Each number is 50 + 15 x the weight over its row's rms, rounded and kept within 0 to 99. Layers, rows and columns count from 0. The size before them is the row's rms in percent of the matrix's.

# o: layer 4 attention output (transposed), 192x192, rms 0.0996, rows 27-31,59-63,91-95,123-127,155-159,187-191, columns 0-63
# v: layer 4 attention value, 32x192, rms 0.0749, rows 28-31, columns 0-63
# up: layer 4 MLP up, 576x192, rms 0.104, rows 0-35, columns 0-63
# down: layer 4 MLP down (transposed), 576x192, rms 0.0543, rows 0-34, columns 0-63
o27 096:37 49 63 61 47 40 56 38 45 60 45 51 64 45 21 21 14 59 68 32 61 61 29 69 30 38 46 56 54 37 21 38 63 39 65 70 57 51 54 56 62 41 44 05 44 47 51 68 61 33 36 55 52 49 34 58 29 53 25 40 47 62 87 29
o59 104:67 74 35 65 54 46 37 63 50 82 67 54 72 85 48 44 39 43 63 46 49 68 63 46 13 61 15 56 52 70 35 64 44 57 52 45 61 40 51 53 91 56 33 53 78 33 47 36 45 45 53 67 45 41 43 55 25 38 50 38 56 30 48 41
o91 097:50 46 53 36 29 38 41 29 53 37 74 33 57 38 42 44 25 55 54 32 80 41 67 55 52 37 67 70 56 73 45 56 64 66 68 32 42 59 42 66 33 53 68 63 27 27 61 67 38 69 69 70 60 35 62 46 41 41 30 33 64 40 40 87
o123 098:61 37 40 78 61 63 76 51 46 71 37 35 47 74 52 64 47 31 50 47 53 68 55 29 48 58 62 52 52 56 62 65 22 49 57 58 49 38 46 62 64 24 40 48 40 29 69 29 71 21 70 78 51 41 53 56 54 39 26 72 44 56 59 79
o155 097:40 52 53 48 87 64 54 58 60 56 48 42 49 34 09 37 52 48 55 31 61 19 53 52 34 63 40 13 47 59 40 61 44 50 89 48 43 35 59 22 58 55 34 26 54 73 53 58 35 50 60 69 18 60 19 62 31 63 47 45 50 39 55 85
o187 103:53 48 40 45 54 46 77 56 48 37 51 49 38 70 48 50 31 54 71 44 58 32 47 40 34 46 31 64 38 45 42 32 23 50 48 40 73 40 47 72 54 61 41 68 41 59 39 69 21 40 62 75 42 65 76 50 59 57 59 49 42 43 61 55
v28 104:53 37 46 43 36 82 63 33 60 47 49 62 54 81 52 55 45 41 58 62 74 29 20 58 48 62 51 52 50 54 41 75 27 78 35 49 63 25 66 78 55 77 78 29 58 79 61 57 52 45 17 63 38 47 72 69 61 39 38 54 50 49 57 49
o28 090:27 55 54 34 63 49 23 56 72 51 35 35 55 44 60 41 65 45 52 58 52 48 41 35 41 24 54 69 46 63 46 26 51 28 61 25 50 69 56 17 45 55 24 49 52 42 34 28 58 50 43 52 71 35 34 49 65 75 30 64 56 42 70 32
o60 109:37 69 58 54 44 52 35 25 40 44 85 54 67 33 70 34 48 67 35 27 13 73 66 60 60 57 35 40 29 65 59 61 62 39 43 63 66 85 45 55 33 39 80 69 36 25 17 44 35 34 50 29 87 73 46 48 64 54 68 51 85 47 55 57
o92 097:39 47 53 54 59 52 34 74 79 38 34 45 50 34 51 81 64 57 51 58 53 29 39 47 38 47 48 56 49 49 51 29 80 44 45 50 64 62 44 40 69 65 50 70 57 40 68 57 46 73 46 35 33 53 33 57 74 34 66 38 29 66 29 58
o124 110:42 32 51 66 49 42 65 43 35 69 49 47 41 74 62 57 42 55 22 49 34 69 62 64 41 78 54 37 67 67 57 58 41 53 52 42 38 68 34 37 32 51 62 47 52 28 18 38 48 54 36 65 68 41 39 38 67 34 30 45 28 55 49 59
o156 103:65 55 50 54 50 28 51 44 37 58 49 71 17 39 61 58 63 77 42 08 60 57 49 52 61 37 29 44 54 42 68 70 65 37 58 54 42 40 31 85 46 37 35 22 26 64 51 81 44 74 60 39 60 58 49 39 28 44 74 60 61 71 64 51
o188 097:42 76 55 42 39 41 31 39 40 53 51 45 34 64 57 68 42 74 57 63 53 48 30 31 45 31 47 60 58 48 42 21 38 57 67 28 28 64 57 31 51 30 45 85 66 41 43 59 50 45 51 21 52 58 57 36 42 42 49 25 35 57 56 34
v29 101:71 74 50 63 40 55 79 61 28 56 54 37 67 29 44 25 42 58 42 61 41 58 45 65 38 56 67 41 23 86 74 44 65 44 58 36 72 38 50 82 57 51 58 73 34 36 48 53 81 86 65 44 54 46 68 31 43 46 42 40 16 68 33 75
o29 100:15 31 65 36 67 48 39 68 54 35 34 50 49 60 54 52 61 52 59 56 45 40 37 43 61 34 74 71 56 16 43 52 36 77 53 55 41 51 48 39 66 55 37 64 63 58 71 50 77 12 39 39 55 71 55 54 56 40 64 60 44 71 42 50
o61 102:39 22 49 59 45 52 44 39 59 46 67 41 62 53 47 57 38 32 45 50 67 70 64 46 24 38 55 38 59 34 39 57 26 38 56 84 54 59 24 43 53 79 63 51 65 48 54 63 05 03 62 50 38 51 58 58 18 34 77 56 57 42 47 56
o93 082:37 43 59 48 50 50 49 37 51 61 57 33 62 46 29 35 49 32 32 41 63 31 58 70 65 34 68 67 63 54 41 51 38 76 58 44 36 66 70 55 60 37 71 63 56 51 00 45 43 44 71 64 22 64 39 35 26 52 42 27 69 68 41 53
o125 100:44 26 49 33 45 69 66 29 49 65 64 58 63 42 55 51 46 13 72 56 47 56 58 49 17 55 35 39 51 34 70 63 29 58 32 48 38 28 55 40 63 64 65 57 48 14 53 29 58 39 30 45 35 31 46 37 34 65 69 69 65 34 49 35
o157 110:71 66 41 69 40 47 73 43 32 21 85 60 27 34 58 51 59 60 36 78 54 39 64 43 42 49 48 61 39 53 56 64 63 48 57 48 60 40 56 68 38 47 34 14 52 51 85 56 49 70 36 43 20 42 75 66 57 46 33 53 75 49 59 44
o189 094:49 34 54 40 49 47 49 29 44 84 31 60 48 49 60 39 73 76 83 54 73 33 57 42 60 45 53 61 54 42 27 29 46 47 46 50 47 37 76 33 76 40 33 49 57 64 18 66 30 74 41 34 57 64 39 40 36 64 74 40 29 40 54 48
v30 092:52 33 54 46 64 71 59 36 71 42 30 62 51 59 51 94 58 61 63 52 19 34 65 52 57 58 31 88 47 57 45 66 57 52 60 23 64 82 72 58 43 49 47 58 45 31 34 57 48 49 52 32 54 39 50 53 64 40 51 66 41 43 57 69
o30 093:39 51 43 68 45 40 54 56 37 48 48 35 53 42 35 67 62 48 49 45 69 37 53 12 24 47 38 31 76 35 32 25 73 64 38 62 54 28 41 67 37 54 09 54 46 57 29 52 84 54 51 41 50 44 62 54 47 59 58 52 66 36 48 48
o62 110:04 45 27 47 66 35 37 41 38 56 45 51 54 56 58 33 37 36 49 53 62 73 43 48 50 07 56 45 53 43 33 42 54 44 58 67 55 36 75 27 53 52 53 27 64 70 54 59 68 37 50 40 57 58 43 37 55 57 32 33 57 66 54 63
o94 090:71 43 33 73 38 53 41 72 50 69 72 26 47 52 68 26 38 68 60 48 47 66 57 64 64 81 36 46 34 59 60 61 52 42 69 64 52 41 35 38 56 58 80 55 48 42 30 38 33 39 51 62 45 54 52 38 37 72 46 40 47 41 52 61
o126 103:44 51 70 59 43 29 55 30 42 33 50 56 28 37 52 19 16 35 65 64 47 47 23 75 48 63 65 50 55 52 50 67 55 61 45 60 38 54 32 51 52 29 27 41 75 35 71 57 29 63 61 47 52 66 87 74 41 49 71 62 55 51 36 40
o158 089:53 58 29 50 56 49 64 53 31 32 43 57 40 78 55 73 67 49 54 44 37 55 33 49 56 41 78 71 20 65 34 54 44 40 34 43 61 30 75 35 58 43 95 60 53 44 58 40 63 70 57 54 54 34 49 63 61 66 63 69 61 49 40 39
o190 098:74 64 43 85 74 52 50 57 24 40 51 51 45 53 69 49 44 59 47 32 81 34 49 42 72 18 57 45 65 64 66 46 44 52 51 39 15 49 56 38 61 12 41 54 44 68 62 64 51 64 41 24 45 68 75 12 40 48 22 39 38 15 69 56
v31 098:23 61 65 70 59 61 65 53 43 28 39 53 59 52 47 32 57 38 43 42 35 48 37 56 28 55 67 56 28 27 74 33 62 49 37 54 67 23 45 56 98 60 49 70 46 54 41 73 71 42 67 43 36 34 68 49 47 28 43 45 67 60 45 66
o31 115:50 47 41 32 61 11 48 49 82 66 60 66 22 36 71 72 43 58 45 55 71 57 64 63 54 50 26 28 63 48 66 48 10 58 64 62 47 75 39 38 46 88 31 49 20 41 41 43 42 57 46 69 50 71 38 43 66 37 35 36 53 80 46 28
o63 096:68 66 47 60 48 56 51 45 61 50 44 39 53 45 64 31 56 38 39 60 48 07 41 52 48 55 33 48 38 57 23 45 65 61 59 48 35 32 53 68 35 59 59 61 35 47 45 45 43 16 42 55 75 47 11 53 60 72 56 36 58 45 57 44
o95 086:55 27 45 39 59 61 64 50 55 56 44 81 81 81 40 56 42 61 49 59 68 58 25 34 47 33 53 54 57 63 73 64 32 61 81 38 68 40 31 33 42 60 48 33 14 50 39 54 22 39 28 71 49 57 26 63 52 42 36 47 30 60 57 48
o127 109:76 70 60 39 54 58 64 66 76 62 62 37 42 33 19 69 65 42 81 76 56 52 43 58 44 58 47 82 69 56 09 39 50 58 41 46 36 52 39 62 49 40 18 58 49 67 79 27 49 60 65 46 63 31 44 33 51 31 38 51 40 62 24 45
o159 102:60 40 59 23 58 58 36 29 46 45 72 55 28 50 30 45 61 41 59 50 70 56 42 25 79 55 62 58 46 52 64 79 57 60 54 41 30 31 60 56 54 56 44 31 22 12 50 51 59 49 47 58 42 39 43 45 39 43 84 76 62 45 60 52
o191 098:44 56 63 48 08 71 50 63 38 77 51 51 51 58 50 38 58 64 63 48 54 36 53 55 37 27 35 36 50 38 38 62 55 56 44 55 62 67 90 37 40 41 61 71 77 47 51 60 44 56 36 46 39 38 48 43 15 91 58 54 57 45 74 57
up0 110:79 42 55 64 46 23 72 60 58 48 67 51 85 54 36 53 46 38 56 73 51 38 77 36 48 51 76 75 48 53 55 29 53 27 59 31 35 48 64 70 73 57 86 46 41 45 64 66 41 63 40 36 18 52 37 57 40 37 51 49 52 58 34 47
down0 098:34 48 66 68 49 49 48 46 45 61 47 56 65 48 50 41 36 50 65 32 71 58 46 61 52 80 58 47 81 39 28 59 48 60 34 41 40 43 57 53 23 75 20 27 45 43 58 56 56 56 56 36 67 64 55 54 54 44 32 40 35 48 58 36
up1 083:53 74 45 49 57 54 62 42 55 53 32 43 47 58 68 51 33 55 29 47 25 17 49 39 66 39 42 72 73 40 45 60 33 57 63 63 55 58 67 68 82 49 59 52 71 40 59 76 43 45 32 55 30 63 48 60 60 44 65 40 50 34 50 70
down1 087:42 33 54 61 59 63 40 40 46 78 24 26 29 73 56 59 47 22 51 89 72 60 54 54 43 68 35 46 12 38 54 27 37 28 49 32 39 46 32 58 20 48 35 53 23 63 24 44 65 77 39 46 47 45 82 35 47 36 74 75 43 65 22 56
up2 108:39 44 42 48 59 58 67 53 53 57 78 28 59 42 43 44 51 60 71 69 38 47 30 18 47 56 85 57 65 64 85 45 64 72 32 65 78 57 49 32 45 59 63 41 54 45 72 60 17 61 63 46 35 26 56 55 37 56 49 44 54 49 54 33
down2 101:74 42 54 31 56 52 35 45 42 41 21 50 57 45 49 62 45 49 47 51 74 57 46 30 48 54 71 37 45 70 49 49 51 62 56 39 75 48 77 60 72 51 36 65 33 53 60 42 82 45 40 72 62 44 64 56 40 27 63 61 32 39 48 40
up3 087:76 49 66 58 55 41 38 34 55 45 49 47 46 44 28 61 48 61 54 71 51 34 32 69 61 35 61 37 48 61 41 49 44 36 50 08 96 62 51 52 34 60 45 24 38 70 14 43 66 54 38 46 51 27 70 63 52 55 67 67 65 53 67 45
down3 086:65 59 50 56 37 66 38 50 46 32 43 20 28 44 33 66 57 49 51 53 39 46 33 57 47 22 39 49 67 53 40 65 38 25 56 41 41 62 51 57 48 36 85 37 22 43 68 60 55 34 48 19 45 29 29 62 62 83 41 59 74 50 37 58
up4 102:59 61 57 47 49 29 66 43 50 61 66 47 74 53 47 33 44 45 23 42 46 73 21 41 64 72 55 43 55 44 58 21 53 35 62 73 46 60 36 63 46 53 51 74 63 43 55 46 43 37 68 47 37 47 08 57 52 31 66 22 37 61 58 35
down4 091:62 47 18 39 67 44 21 40 64 43 41 59 49 44 65 60 50 40 49 50 56 08 45 54 63 65 67 53 45 70 47 30 59 23 50 34 52 39 21 73 53 43 64 43 27 61 67 58 38 63 34 53 70 50 57 43 44 58 67 39 75 61 58 53
up5 106:56 17 42 25 44 62 32 48 49 29 64 65 46 21 33 52 39 25 53 54 34 02 66 51 69 26 59 60 65 53 47 49 88 86 49 62 31 41 24 69 43 81 53 57 61 57 45 63 46 50 52 38 69 71 90 65 36 38 59 48 44 63 42 62
down5 096:57 46 55 39 56 67 53 43 39 57 63 69 42 47 41 57 70 26 45 36 49 54 32 71 44 75 37 79 54 17 73 52 37 40 32 46 46 72 42 33 61 49 71 44 57 48 51 64 46 30 53 42 30 48 59 41 25 50 43 41 20 60 87 38
up6 084:42 32 70 49 65 43 26 38 43 58 53 54 77 45 37 55 56 55 44 74 65 54 22 47 42 51 60 47 43 48 43 32 61 55 38 39 69 49 43 47 65 46 51 46 27 68 42 50 39 45 73 39 62 23 76 88 50 20 49 45 87 55 19 43
down6 086:17 51 23 46 36 65 51 39 40 84 44 71 66 55 54 55 58 63 46 52 48 17 52 63 54 56 57 66 42 21 43 47 53 68 38 49 23 46 67 62 69 22 57 33 23 75 55 34 57 38 70 24 61 48 50 32 65 60 40 34 46 41 53 49
up7 102:13 66 51 51 46 33 49 48 32 43 50 63 66 46 37 32 63 31 59 61 61 42 51 56 47 42 55 62 54 79 57 45 46 24 45 46 42 28 47 49 56 22 79 59 17 54 42 42 51 31 67 42 61 43 63 48 30 59 42 34 43 36 70 64
down7 100:71 72 46 67 46 55 70 48 39 41 68 37 50 52 57 16 27 34 74 38 66 59 61 42 32 63 31 73 51 17 65 34 44 29 25 80 43 61 80 55 40 38 44 60 49 30 74 40 32 76 36 57 47 63 53 32 51 71 49 42 53 33 41 41
up8 095:86 45 55 41 49 28 51 53 27 48 62 68 41 38 87 54 46 40 36 45 33 68 17 26 50 59 45 48 40 36 54 58 49 66 69 41 23 57 70 41 67 35 50 55 36 47 32 23 64 57 51 63 50 56 42 49 40 47 52 56 44 54 53 31
down8 097:75 56 46 58 75 50 60 65 48 67 48 62 74 41 62 49 25 46 46 40 66 31 33 70 74 46 37 55 72 61 60 62 14 56 41 41 34 76 49 36 47 44 54 42 32 35 41 53 36 24 66 68 65 67 37 35 22 23 52 35 41 65 44 64
up9 098:53 40 52 80 74 79 33 35 32 48 27 64 29 48 47 52 27 57 60 39 41 48 44 70 59 61 34 48 53 40 20 47 63 38 54 48 61 32 13 58 65 60 37 40 59 69 45 51 63 33 51 79 21 61 32 35 72 64 45 18 45 48 25 43
down9 109:79 36 99 83 54 41 66 09 80 32 35 48 85 65 53 53 42 62 45 54 35 47 49 42 46 59 39 61 50 53 51 48 69 59 62 29 49 37 62 37 54 56 31 44 42 73 57 43 58 55 46 14 57 44 48 73 44 48 63 31 45 50 52 28
up10 104:57 65 62 53 24 40 38 48 74 77 68 51 37 40 46 56 84 27 81 61 45 50 41 28 42 43 48 48 43 66 62 57 71 50 47 24 43 37 51 75 42 30 60 66 47 43 34 66 52 56 23 32 45 24 35 53 32 52 60 42 65 41 44 60
down10 096:48 64 54 41 40 59 58 77 48 41 49 68 32 47 70 60 62 37 42 60 50 70 62 26 40 52 67 25 57 59 38 25 58 81 47 45 40 38 57 52 40 53 39 59 43 47 49 56 57 60 54 61 59 49 48 48 43 16 33 60 46 49 23 49
up11 108:43 44 39 34 56 65 53 41 59 80 35 20 79 51 39 43 60 55 74 54 43 34 59 30 51 46 55 64 65 68 33 47 48 15 60 45 62 67 42 90 50 46 21 55 44 58 54 39 66 62 50 47 73 48 53 44 38 39 27 53 57 72 47 45
down11 113:39 64 46 14 61 46 41 55 37 58 43 51 52 41 19 48 88 55 58 44 46 48 65 37 39 40 59 63 50 55 38 42 53 26 53 48 47 39 44 54 46 50 50 45 55 52 37 49 54 47 75 57 67 45 63 49 60 64 57 50 45 40 15 32
up12 089:60 48 56 41 48 47 56 52 31 40 41 57 48 55 40 26 43 31 38 53 20 22 59 41 49 65 99 64 40 28 33 42 57 45 35 48 76 29 64 16 30 51 55 69 55 57 64 71 75 56 62 48 28 39 86 41 59 69 40 71 41 77 55 55
down12 098:99 56 55 36 60 40 51 34 61 47 50 66 52 34 67 59 49 40 41 47 48 56 60 39 75 41 41 61 82 36 50 49 25 58 53 22 58 50 34 69 50 32 69 65 41 42 62 60 46 72 70 26 70 51 58 45 48 63 54 34 47 90 41 57
up13 077:32 31 55 33 55 42 38 42 40 71 41 70 56 68 40 58 43 46 77 54 32 61 40 27 66 78 42 58 54 38 52 54 36 57 57 42 68 57 68 50 35 60 18 62 24 62 26 61 75 47 50 68 74 39 33 33 47 40 34 51 28 57 65 27
down13 068:49 62 82 86 19 77 78 40 68 54 58 35 54 72 54 77 37 29 47 43 48 37 33 32 34 51 31 42 47 35 55 67 52 47 42 59 56 54 39 45 50 54 48 43 46 47 49 33 65 52 44 70 58 46 79 76 31 69 42 58 58 49 66 42
up14 115:28 46 54 60 40 53 57 38 61 70 58 47 39 28 53 45 66 58 15 29 62 52 96 76 57 56 54 55 47 42 49 50 48 50 36 60 41 53 43 65 49 50 54 65 50 58 22 99 64 47 44 58 30 58 29 33 32 55 45 52 43 11 58 52
down14 111:45 35 36 43 54 18 42 39 47 48 40 53 48 57 41 62 63 60 53 45 76 55 70 36 64 60 58 25 41 59 39 63 52 38 66 70 62 39 53 43 38 52 56 68 47 37 62 35 52 61 61 61 51 49 73 64 39 11 66 35 24 58 54 67
up15 098:52 38 30 61 68 45 51 68 72 58 51 34 50 78 40 55 34 33 67 59 43 57 31 26 17 29 31 52 53 71 56 65 68 61 58 71 68 31 33 59 53 56 52 16 66 40 34 56 39 62 56 50 65 37 43 64 56 76 72 51 73 64 46 34
down15 098:64 50 43 38 55 43 79 55 42 48 40 57 52 50 54 19 45 52 54 93 78 51 46 77 19 34 57 50 56 40 28 39 65 53 65 21 80 68 58 48 43 41 49 56 68 75 38 45 24 47 58 58 57 35 48 33 42 52 45 51 38 58 40 35
up16 117:58 44 49 60 69 81 35 57 47 67 56 52 34 73 60 14 25 25 70 56 40 37 25 43 59 63 33 79 61 28 63 71 54 42 64 68 13 42 49 27 53 48 84 62 44 74 48 43 54 63 27 34 43 69 71 23 42 58 38 52 56 70 64 48
down16 130:24 41 48 79 56 56 64 40 22 60 65 61 33 59 55 42 52 52 69 48 33 26 49 70 64 63 32 50 49 47 69 67 78 87 34 65 45 48 52 42 33 71 77 56 76 37 46 53 65 32 42 40 63 39 17 59 42 54 54 54 18 46 49 62
up17 100:26 63 42 38 45 72 61 44 75 50 64 48 52 12 64 55 69 49 18 40 47 80 52 43 44 36 61 63 29 48 43 52 54 40 71 27 36 56 48 71 55 56 21 46 55 57 50 31 49 48 61 50 67 28 52 67 28 35 67 40 55 41 47 34
down17 110:67 89 45 40 39 59 43 33 76 53 46 40 43 63 33 67 48 42 30 38 52 41 35 58 72 46 68 31 50 63 61 38 37 71 54 78 20 40 51 44 37 37 56 53 58 05 70 72 42 64 72 46 79 09 49 47 45 65 51 57 42 55 63 53
up18 082:55 81 57 54 47 60 21 60 71 99 34 59 70 67 50 67 64 42 40 62 23 53 62 45 51 32 50 44 46 43 78 42 45 50 35 60 64 50 34 47 43 42 56 75 56 40 59 60 41 51 64 40 66 12 30 48 23 46 31 66 33 64 54 42
down18 099:74 47 58 78 14 38 51 32 80 60 44 31 63 83 33 41 59 48 52 66 33 58 53 57 42 44 28 50 56 47 72 50 76 41 42 59 60 49 46 41 38 36 60 45 45 33 63 21 65 49 53 47 40 40 72 53 59 64 51 60 37 55 21 55
up19 114:57 62 38 51 34 51 34 36 13 85 60 45 57 45 62 66 26 67 83 47 53 57 45 57 36 64 26 51 71 31 41 59 33 51 56 64 34 61 66 31 35 55 33 58 78 68 65 54 59 53 53 48 40 68 69 69 35 50 36 50 06 71 28 42
down19 111:61 59 37 55 45 32 88 35 75 60 31 28 39 52 62 23 44 53 51 62 41 60 25 36 57 44 18 53 47 60 73 63 56 52 55 51 49 52 51 32 80 56 64 56 49 68 55 47 42 46 30 55 56 45 37 49 34 60 64 41 16 42 47 29
up20 083:50 39 65 69 34 55 58 76 42 50 54 45 33 52 37 78 57 44 91 44 47 41 22 58 45 64 75 62 24 11 58 49 35 47 49 48 63 42 42 58 56 48 65 20 66 32 30 58 60 68 38 42 36 47 68 64 17 60 26 55 45 59 56 46
down20 091:59 53 44 35 54 77 69 48 61 39 71 63 73 66 61 62 59 57 60 37 32 23 17 51 73 46 43 61 20 55 46 29 40 52 53 47 61 59 44 71 71 83 52 50 35 34 75 60 36 49 40 42 13 36 47 57 63 23 68 42 57 74 55 56
up21 094:64 65 69 54 54 50 32 40 68 44 63 79 59 54 49 49 53 71 69 52 58 44 40 56 45 50 42 66 54 61 19 45 45 39 75 65 54 26 50 35 51 22 60 41 54 80 45 44 47 53 53 71 60 39 45 31 39 42 58 32 53 66 32 77
down21 090:42 46 33 45 51 42 53 42 51 60 22 61 68 64 42 47 52 34 68 47 25 56 54 43 78 84 46 51 60 54 40 37 28 55 32 51 13 44 55 53 40 33 49 58 69 31 56 61 56 52 62 44 54 46 45 52 40 31 41 85 65 67 43 60
up22 082:37 48 48 32 56 20 50 52 47 29 45 60 77 55 61 30 67 55 52 71 35 78 53 30 77 17 71 74 57 59 67 39 42 55 38 39 48 75 79 52 53 57 83 62 69 45 28 38 54 45 63 65 49 77 53 60 42 32 47 37 60 43 36 70
down22 081:40 40 60 59 62 55 74 67 55 50 65 50 51 84 52 34 64 20 38 36 35 42 66 31 59 43 45 16 62 46 52 56 37 36 59 41 34 45 69 52 66 57 60 68 45 46 30 27 47 55 36 49 45 41 63 61 60 70 57 60 59 58 74 35
up23 100:36 45 63 52 53 78 33 57 77 40 34 38 77 44 46 48 43 62 69 50 53 30 48 16 42 48 48 37 71 51 54 37 61 37 51 45 59 34 66 48 56 41 51 58 34 48 61 34 39 44 59 40 44 61 34 36 59 11 40 49 23 57 55 85
down23 096:54 30 58 51 44 34 33 48 69 37 69 55 42 59 68 53 18 39 44 56 51 44 34 59 42 88 45 49 58 34 53 43 61 50 64 49 64 55 31 63 61 64 29 39 37 80 23 44 56 40 65 83 39 60 79 55 48 52 48 56 46 75 71 14
up24 094:34 66 29 54 38 33 55 54 51 39 32 52 44 50 59 33 32 68 38 48 78 54 73 75 43 40 52 58 48 23 53 42 45 42 29 49 55 80 58 38 48 33 21 58 65 58 57 44 42 37 68 69 38 38 38 61 76 46 61 40 31 45 21 48
down24 092:57 32 30 49 75 56 30 23 18 48 51 43 56 40 54 54 63 36 78 42 63 46 68 58 51 54 78 87 54 63 54 55 56 55 39 71 42 63 41 54 43 59 75 50 46 42 55 34 42 51 61 55 46 46 31 39 53 27 50 40 34 33 40 77
up25 108:39 44 73 91 46 49 64 43 22 46 47 44 36 59 54 45 48 50 21 79 39 79 59 43 46 54 38 61 24 60 57 53 30 34 53 64 44 46 38 39 49 58 21 53 28 63 53 40 55 68 60 56 35 36 50 06 69 06 47 44 25 44 46 68
down25 104:70 58 54 46 92 52 69 63 58 63 76 56 57 68 69 27 42 75 56 29 28 57 22 79 47 41 26 42 51 46 33 64 57 36 52 64 30 31 64 57 69 39 35 63 58 53 66 34 59 44 36 45 22 44 57 40 57 54 41 28 63 65 58 74
up26 098:47 72 36 29 76 63 79 54 34 38 54 46 57 55 54 50 28 80 55 49 37 39 31 51 68 38 47 49 31 44 47 51 36 55 70 48 63 57 59 67 56 39 38 52 61 56 27 40 49 40 57 70 70 69 40 16 50 35 59 61 55 88 51 30
down26 105:54 25 63 53 39 49 56 73 46 37 64 60 77 28 85 35 56 48 67 58 42 47 52 35 49 31 62 29 51 40 50 55 40 54 53 47 36 60 58 41 55 41 56 43 69 44 52 35 62 66 82 26 64 80 47 79 57 72 36 49 47 47 29 72
up27 096:65 51 58 80 62 55 32 82 38 32 26 44 43 47 37 59 67 39 66 69 69 37 29 54 64 17 76 77 58 21 76 52 65 46 48 13 27 64 50 39 54 49 50 52 81 50 70 51 77 36 50 26 53 41 31 49 37 40 47 41 56 31 60 62
down27 098:45 38 34 73 39 29 54 54 31 48 57 60 51 79 45 57 58 61 51 43 49 64 63 17 44 02 50 75 44 26 41 42 44 44 45 44 19 34 66 52 68 48 31 42 50 48 45 48 61 53 47 71 64 51 35 70 38 61 53 50 34 39 48 63
up28 099:45 30 33 71 36 53 56 62 62 66 57 51 41 44 55 46 29 60 60 64 39 70 32 78 49 31 61 46 57 30 49 58 69 52 73 61 74 63 45 26 42 36 48 31 61 29 37 24 48 50 52 61 73 36 55 52 40 61 31 61 08 53 56 36
down28 099:33 34 63 47 46 44 48 75 30 57 33 74 39 43 37 51 34 37 50 41 55 70 54 45 66 11 43 50 70 50 26 60 70 52 39 51 42 28 57 85 60 54 56 63 59 54 44 31 40 45 62 68 37 56 62 34 64 34 39 72 64 63 35 42
up29 077:32 55 50 42 50 64 47 29 73 78 48 49 41 37 68 33 63 52 63 55 60 31 49 49 52 56 58 24 51 58 58 50 47 51 47 37 37 62 55 37 73 52 64 57 30 28 42 66 49 35 51 37 39 52 46 51 55 43 75 54 37 59 52 41
down29 077:70 32 51 38 52 61 37 23 53 33 37 35 81 23 54 73 66 40 59 82 20 76 55 64 43 25 41 54 43 39 64 76 53 12 48 41 35 59 67 72 44 56 44 48 66 58 68 49 37 48 61 58 65 66 61 69 29 41 59 40 79 45 33 65
up30 103:76 35 50 46 14 29 46 39 48 61 74 44 56 52 55 32 48 36 35 59 56 57 38 36 62 56 49 38 41 39 66 36 36 44 49 32 63 70 26 29 58 54 75 59 54 60 48 70 60 54 31 55 33 60 57 42 36 77 41 83 32 98 53 24
down30 107:35 47 58 39 49 50 45 78 59 53 39 46 61 78 46 60 48 41 68 34 47 72 29 44 31 39 47 63 52 48 52 34 59 62 44 62 57 51 26 69 72 37 40 52 26 07 35 69 43 76 33 55 66 54 37 35 65 63 39 66 60 23 28 61
up31 099:41 53 43 67 55 67 46 69 47 24 29 36 42 51 84 39 56 42 68 54 32 25 70 42 86 55 70 68 44 35 33 63 39 45 22 46 50 58 35 48 48 66 66 77 42 53 61 53 49 54 68 21 43 45 54 32 41 72 64 79 58 39 46 64
down31 100:71 30 36 80 49 39 41 58 43 31 35 66 52 32 40 55 57 71 24 55 76 61 60 43 71 57 75 70 24 26 42 41 40 51 53 52 33 63 56 82 59 41 71 68 51 34 64 58 65 56 63 53 56 40 38 41 57 64 38 60 31 41 39 37
up32 092:56 46 50 31 39 49 41 61 24 44 39 66 53 52 47 70 52 57 27 60 72 58 66 53 44 41 49 52 28 51 24 54 59 48 33 65 74 20 37 45 42 56 48 54 62 74 41 50 66 65 61 65 58 74 68 32 36 46 43 37 33 61 25 63
down32 104:56 43 58 71 45 47 51 43 27 40 51 61 55 39 37 45 55 38 46 50 52 65 78 70 22 57 41 43 47 68 28 81 57 67 40 42 18 50 41 54 58 52 51 61 63 44 59 48 35 49 56 08 75 45 76 49 42 39 65 48 55 47 41 59
up33 109:70 61 61 47 18 33 48 56 43 51 44 23 64 44 56 30 27 52 32 56 26 48 47 68 75 60 32 73 14 49 66 49 46 36 52 66 39 48 39 53 32 51 50 30 65 62 68 22 34 50 64 39 47 48 51 71 49 51 46 61 61 69 44 54
down33 106:33 33 73 42 66 74 31 45 57 64 68 62 52 47 70 31 45 62 56 26 67 64 48 49 52 60 57 33 63 46 38 35 27 43 27 55 46 57 44 43 52 17 58 66 62 56 43 66 50 69 44 65 62 61 68 33 56 57 38 67 35 46 65 46
up34 121:51 44 36 33 61 50 40 55 55 24 22 41 45 36 72 59 59 79 43 42 77 67 76 47 68 14 70 62 30 50 41 17 28 49 83 47 27 45 53 54 48 33 57 68 45 49 33 56 50 35 51 37 41 35 52 25 80 23 49 28 39 39 65 55
down34 118:54 53 39 48 73 35 76 40 65 47 39 37 48 28 68 40 62 51 81 51 48 49 52 43 58 33 19 44 51 48 68 42 50 48 46 60 51 40 83 67 52 54 54 14 36 29 52 43 40 51 35 64 30 50 44 49 50 44 58 26 68 48 65 47
up35 116:21 33 62 90 40 32 40 32 54 74 56 73 55 58 48 65 36 46 66 99 58 54 57 28 72 33 46 64 44 35 59 67 50 76 52 50 62 67 52 48 50 43 41 87 50 62 70 44 40 77 35 39 37 31 61 31 49 33 58 45 65 23 40 61